{"n_head": 6, "d_mlp": 1024, "vocab_size": 2048, "rope_base": 261000.0, "extras": ["local attention windows", "exclusive self-attention", "value residuals", "learned residual scales", "capped logits"], "init_std_up": 0.0408, "lr": 0.00616}
Each number is 200 + 30 x the weight over its row's rms, rounded and kept within 0 to 999. Layers, rows and columns count from 0. The size before them is the row's rms in percent of the matrix's.

# layer 8 attention value, 192x256, rms 0.067, rows 36-61, columns 128-191
116,195,225,173,198,181,206,209,219,158,247,209,247,245,267,176,264,151,215,190,221,135,240,168,190,184,197,236,228,135,158,211,172,172,196,207,199,208,236,176,172,160,231,157,160,155,204,189,166,173,281,195,231,198,220,210,227,261,184,188,168,195,193,242,225
116,194,175,144,233,239,172,157,174,167,175,226,236,169,170,173,143,196,223,214,199,236,182,239,222,163,191,174,153,204,231,152,225,211,174,229,211,242,184,241,179,188,197,247,226,221,252,217,185,232,184,152,185,215,252,218,189,247,215,213,174,242,173,223,194
119,190,207,220,195,203,187,164,192,240,151,172,152,215,190,201,222,199,187,207,184,217,192,183,204,220,201,185,153,164,246,192,204,229,196,183,204,177,176,217,195,196,187,179,219,231,226,198,166,169,178,199,204,176,176,186,221,88,216,214,208,176,226,220,225
128,227,164,184,180,168,118,214,179,189,225,213,208,173,203,188,195,167,175,219,165,233,159,207,148,162,212,171,217,186,190,222,201,190,217,120,231,141,193,237,235,183,172,179,186,236,154,206,199,171,170,225,201,201,205,197,205,204,203,202,176,270,217,168,206
128,173,189,161,216,207,244,194,225,196,174,188,151,201,153,255,186,212,186,172,173,153,216,119,179,197,212,188,248,253,198,245,223,233,171,198,174,225,196,216,200,186,162,193,206,195,220,254,202,172,235,210,222,198,257,211,150,216,233,205,159,211,222,158,220
122,196,205,189,216,224,142,223,167,272,243,191,234,216,214,227,198,176,212,159,198,188,170,222,177,252,202,189,177,229,194,206,184,210,182,224,178,205,200,218,229,216,253,157,140,252,183,193,161,191,192,212,171,232,183,185,231,192,160,218,184,232,202,198,171
132,233,203,202,168,167,231,212,242,149,195,206,205,174,191,155,172,197,203,172,228,208,220,227,189,168,130,176,201,199,231,203,210,198,192,169,196,233,227,234,216,184,258,244,146,167,192,207,202,152,160,195,205,158,310,217,254,201,191,262,227,214,222,181,186
119,249,175,230,189,176,191,177,226,191,234,197,171,191,229,248,213,213,208,180,220,163,178,165,261,199,190,185,214,197,189,207,116,225,226,186,190,231,180,192,168,238,220,220,179,188,213,202,196,170,219,240,222,243,186,189,262,179,196,160,201,189,195,181,212
117,205,225,208,206,213,183,251,168,187,188,125,248,203,199,187,162,248,262,193,195,219,176,232,207,190,184,199,240,145,234,209,246,154,256,165,173,246,185,227,238,143,194,206,173,170,167,176,199,216,204,224,214,177,198,213,187,159,169,201,225,201,144,225,189
125,204,217,210,203,215,191,195,206,192,131,189,192,210,194,212,173,219,184,238,235,180,184,126,230,235,215,221,238,184,158,247,182,245,208,230,162,210,206,159,226,266,193,238,207,191,211,222,248,207,234,182,194,213,223,191,232,203,201,249,164,231,160,239,221
122,203,240,218,215,175,211,191,194,176,203,177,209,186,159,236,190,203,232,191,258,228,158,177,214,158,189,236,207,218,173,191,170,140,184,198,193,204,181,207,195,200,184,186,152,161,163,241,198,219,249,214,142,232,184,161,170,251,209,254,190,197,201,260,208
123,185,205,181,193,206,199,189,169,189,245,184,173,220,327,186,246,184,167,186,181,226,232,213,205,186,193,215,199,249,181,195,220,210,192,235,181,156,235,153,211,265,169,202,240,204,226,253,248,257,219,201,249,264,160,245,203,201,195,216,204,183,189,184,168
135,264,217,196,142,182,212,198,176,242,185,188,162,210,207,193,220,233,152,233,161,229,187,214,169,232,194,217,216,280,156,251,233,182,149,183,224,169,171,202,198,221,221,201,196,259,188,156,150,238,125,187,188,208,206,150,238,182,176,214,187,178,234,211,156
134,197,226,187,166,244,184,231,177,216,211,234,220,194,202,166,247,196,231,240,218,241,175,210,197,227,194,222,207,203,190,204,163,186,247,157,207,195,200,198,214,197,177,201,202,157,170,206,165,177,177,168,250,252,166,194,233,170,120,198,185,218,137,194,211
123,210,132,199,217,188,201,189,225,156,176,186,213,244,171,285,211,223,169,189,171,190,220,188,146,238,205,214,191,163,258,170,179,245,207,233,196,245,235,201,208,226,132,228,201,145,226,201,215,163,177,196,220,159,230,214,209,252,164,180,185,215,195,199,174
114,235,213,230,191,249,203,213,192,195,204,164,202,213,139,195,158,201,167,167,201,184,201,203,232,201,227,196,182,192,180,134,203,229,217,223,239,215,221,202,158,280,189,186,185,166,246,215,193,163,219,193,168,252,167,217,178,181,176,182,190,205,194,160,220
125,194,172,200,250,197,218,237,182,204,177,247,242,226,188,189,220,199,159,143,247,148,230,217,172,213,217,169,194,236,172,194,191,234,258,229,224,223,190,195,207,231,215,193,230,234,182,152,173,209,152,207,205,164,200,161,164,211,224,202,178,168,226,208,235
128,232,175,209,179,150,219,166,251,178,171,210,202,206,223,297,179,220,206,175,142,206,204,200,183,192,190,204,195,155,175,168,199,186,248,179,153,222,193,192,195,152,243,254,167,198,196,241,219,179,243,189,166,215,223,218,245,169,193,133,181,207,237,180,161
127,172,183,228,193,212,194,211,142,178,206,227,180,172,228,186,189,216,225,199,196,162,202,179,216,197,198,211,198,224,198,213,198,150,244,136,188,225,198,230,214,160,132,207,172,207,134,200,197,162,193,201,209,217,202,209,208,220,209,202,194,228,205,199,202
113,185,180,214,183,208,212,173,245,178,210,212,197,156,135,230,206,180,169,221,263,228,231,186,165,219,212,280,166,214,201,156,172,155,155,200,180,240,217,204,233,192,202,226,204,190,241,208,175,218,210,210,223,229,181,222,214,226,169,182,180,249,198,180,131
118,194,163,190,231,236,213,166,225,198,200,198,148,221,235,194,165,176,220,240,228,195,194,220,179,225,225,243,179,192,226,176,218,172,192,234,206,171,170,212,205,234,201,106,235,171,208,223,178,189,227,191,223,226,195,205,225,186,161,212,221,209,199,185,183
117,216,129,164,237,187,178,199,235,254,199,188,204,178,219,253,151,224,183,220,199,140,163,175,135,207,247,230,179,228,214,183,202,172,155,218,167,180,203,180,183,189,177,147,204,199,171,211,194,196,169,171,247,163,153,203,189,215,131,174,190,190,170,190,193
117,162,185,244,176,178,166,149,196,225,185,197,231,202,180,211,211,208,189,211,199,185,215,181,220,239,203,245,169,223,192,243,225,219,200,196,223,224,180,165,242,225,214,182,207,189,184,186,212,221,219,237,204,254,212,285,167,198,212,221,227,259,211,207,229
122,192,162,216,250,195,211,201,254,200,250,192,158,214,192,233,127,181,208,174,247,196,176,206,258,190,201,259,240,243,206,169,246,255,158,228,208,212,166,141,217,204,297,195,180,203,209,137,200,192,242,206,202,166,175,198,162,237,216,188,215,166,188,241,159
125,142,178,255,220,216,127,166,210,169,209,219,221,216,214,178,194,149,166,152,223,192,242,270,207,210,208,194,123,210,220,144,182,235,225,286,227,163,229,226,155,166,194,223,192,140,272,231,225,194,184,193,162,186,162,188,207,247,201,194,220,178,202,256,242
121,209,237,222,206,235,180,244,243,222,180,184,198,201,182,210,196,212,230,256,206,165,157,170,170,214,248,224,202,182,134,199,222,242,182,197,223,199,200,180,217,254,157,204,196,226,169,163,184,201,210,247,189,154,217,211,170,237,216,200,235,248,184,184,238
# layer 8 attention output (transposed), 192x256, rms 0.0625, rows 36-60, columns 128-191
084,226,213,154,170,185,186,274,211,193,225,174,128,204,223,204,155,207,264,228,213,235,191,209,221,193,205,252,212,141,194,168,222,207,187,221,189,186,212,194,202,120,152,151,201,160,211,241,183,183,238,189,257,247,179,192,190,167,213,231,225,194,183,219,172
088,210,211,212,186,219,200,162,198,177,213,234,227,209,166,127,213,212,170,206,175,197,238,263,214,264,174,176,145,180,163,194,242,247,187,204,249,211,193,184,186,176,183,196,150,170,254,146,201,171,183,174,219,221,200,206,180,192,158,218,164,198,147,231,150
084,224,171,188,180,183,256,156,178,215,168,147,195,201,195,220,215,202,254,194,162,176,155,218,170,187,208,206,191,134,201,230,174,235,204,176,195,224,184,172,152,175,194,155,240,179,209,196,201,201,235,208,247,200,169,154,226,141,183,166,204,226,156,172,252
090,238,183,201,185,232,212,284,214,233,210,180,261,226,234,186,218,177,176,196,180,210,131,203,180,184,222,220,201,183,131,201,197,209,214,134,220,187,244,279,165,208,143,199,200,235,166,177,199,167,204,206,203,224,262,153,175,241,208,265,187,277,173,184,139
102,208,207,212,244,187,190,275,231,156,192,205,178,191,213,242,190,220,198,196,176,173,188,125,212,185,169,200,225,198,187,275,198,206,183,204,180,253,185,211,255,231,183,183,220,156,235,190,194,195,235,235,179,217,232,232,208,261,193,220,204,143,175,173,239
095,198,165,155,183,239,187,186,229,231,190,175,167,199,219,159,132,202,220,168,213,206,176,212,216,267,190,184,205,226,236,188,218,254,194,231,198,236,167,213,194,181,210,196,153,206,167,190,200,160,228,158,239,240,144,195,201,154,238,212,241,234,199,214,194
098,206,178,182,139,167,227,99,217,210,228,183,180,166,205,209,195,125,214,198,178,210,223,272,208,168,245,138,179,200,269,192,172,195,132,193,206,224,265,227,160,166,192,244,171,212,161,207,202,190,178,186,165,202,200,195,256,169,191,171,184,202,197,241,151
090,228,218,181,155,193,166,238,236,186,212,211,164,177,216,204,201,160,215,216,218,215,198,173,266,222,165,213,163,222,196,231,160,192,177,246,168,256,191,202,208,175,197,198,199,194,177,187,162,176,187,140,247,184,131,218,273,181,237,150,217,217,192,201,207
099,215,230,216,200,224,166,204,236,232,214,187,231,202,205,215,178,223,183,193,222,185,212,232,180,215,226,213,261,138,205,262,237,150,235,143,182,211,180,161,223,119,198,258,110,174,171,231,247,203,250,214,189,217,200,225,165,218,166,184,184,208,240,157,216
104,258,189,197,220,228,183,244,227,171,158,246,201,237,182,198,132,222,208,213,189,206,182,190,199,196,185,225,246,218,135,218,203,244,203,197,185,237,179,213,206,223,217,230,208,208,227,258,226,244,172,195,225,202,213,225,222,195,213,253,165,217,169,240,223
091,193,215,216,163,200,193,201,168,160,187,214,230,161,224,235,233,189,189,154,195,213,163,239,231,226,203,210,203,220,183,235,206,228,171,219,205,251,245,179,206,191,192,170,214,234,235,195,175,162,225,210,184,240,165,198,209,226,186,219,189,172,187,271,148
099,206,253,179,149,207,185,153,183,174,256,232,167,228,241,190,160,184,173,197,225,220,233,205,201,182,221,213,224,236,209,179,206,212,161,210,216,182,234,168,188,254,183,160,262,166,244,244,220,264,171,198,245,214,162,210,208,132,216,203,174,219,190,178,181
110,237,205,198,156,212,210,209,193,215,190,217,179,197,207,157,205,226,137,229,211,263,152,209,204,151,210,204,208,217,191,241,212,123,169,186,179,177,248,196,150,206,198,196,205,283,190,143,120,212,185,221,196,234,249,118,222,223,174,235,203,170,216,217,204
114,216,236,202,153,266,193,237,182,185,197,231,228,201,201,201,167,163,237,212,233,202,173,208,248,230,192,226,163,243,209,204,222,161,238,181,237,173,155,198,201,215,189,238,217,174,188,212,157,226,198,173,261,265,220,198,214,169,143,181,192,210,161,211,209
088,181,206,206,151,198,199,160,252,181,197,212,219,215,203,205,216,193,117,161,193,158,208,137,198,206,209,231,223,225,237,145,180,191,169,250,156,247,222,221,232,140,148,202,232,176,233,226,215,196,185,243,158,190,193,211,212,181,186,204,219,231,238,154,199
088,206,186,211,187,196,248,202,193,226,204,236,196,192,193,211,166,212,210,154,203,172,174,185,233,205,218,163,197,186,197,196,248,257,215,211,253,199,170,193,248,165,240,192,168,205,217,208,179,189,229,213,187,237,235,218,191,131,140,202,178,196,195,243,163
093,204,155,221,220,230,216,240,242,188,212,232,202,216,172,133,206,225,219,178,164,195,204,208,221,189,209,133,184,155,161,193,230,230,206,242,167,191,180,182,138,202,253,201,226,237,203,143,205,211,169,176,189,215,217,135,196,245,246,220,153,154,205,208,196
100,190,195,195,186,164,223,85,238,228,180,160,272,153,210,226,192,188,232,208,170,190,224,148,189,216,236,206,175,161,178,181,182,183,274,212,181,222,174,219,214,183,201,247,198,184,179,182,208,194,214,226,148,156,229,214,229,207,232,208,170,206,241,223,191
099,192,204,211,215,215,213,328,162,187,218,209,202,149,231,225,220,191,222,167,231,172,189,206,246,186,200,224,183,221,195,179,161,152,244,197,193,189,215,189,160,161,200,246,193,198,236,225,169,186,236,184,223,211,178,210,194,193,223,195,143,186,222,238,204
093,204,192,230,194,182,197,143,216,208,195,201,177,201,189,220,236,201,175,223,244,214,202,157,193,217,185,277,184,288,181,204,199,172,196,188,186,219,192,171,182,216,199,248,240,239,208,165,186,168,194,189,189,221,146,235,243,202,193,165,198,181,216,179,212
083,162,188,187,221,222,164,176,252,168,180,171,168,213,239,212,204,200,133,108,238,210,185,210,175,214,154,180,174,230,232,208,128,185,234,194,220,171,208,198,198,234,220,184,243,173,181,181,200,217,243,220,207,181,225,209,193,205,180,203,192,153,211,175,191
082,198,218,187,201,169,212,159,225,208,218,230,156,214,225,171,202,226,124,156,209,168,191,115,182,198,213,163,218,164,198,149,214,208,191,234,241,150,193,183,263,184,170,206,171,193,240,182,234,225,206,193,259,223,171,165,168,177,206,230,177,237,186,194,207
082,192,232,179,234,175,263,248,256,215,180,191,226,247,196,224,230,181,205,203,184,212,242,186,187,167,252,222,203,245,193,174,175,220,212,175,262,135,154,185,206,228,207,220,185,153,190,177,274,217,196,229,191,197,207,242,196,179,215,163,156,213,205,238,232
097,208,214,191,259,140,174,110,202,185,236,190,160,225,171,206,187,185,181,165,244,172,203,203,208,189,200,198,256,166,220,193,240,253,200,224,190,263,129,212,236,195,245,190,168,214,203,229,173,198,236,208,187,204,221,197,154,226,227,229,192,233,210,202,131
095,163,233,219,191,217,174,233,196,158,235,188,235,213,162,201,187,174,217,177,227,183,233,229,227,169,204,167,175,218,200,225,142,257,193,287,211,210,155,204,220,228,199,168,217,135,167,218,214,187,188,188,185,198,176,209,203,211,196,195,156,265,208,180,235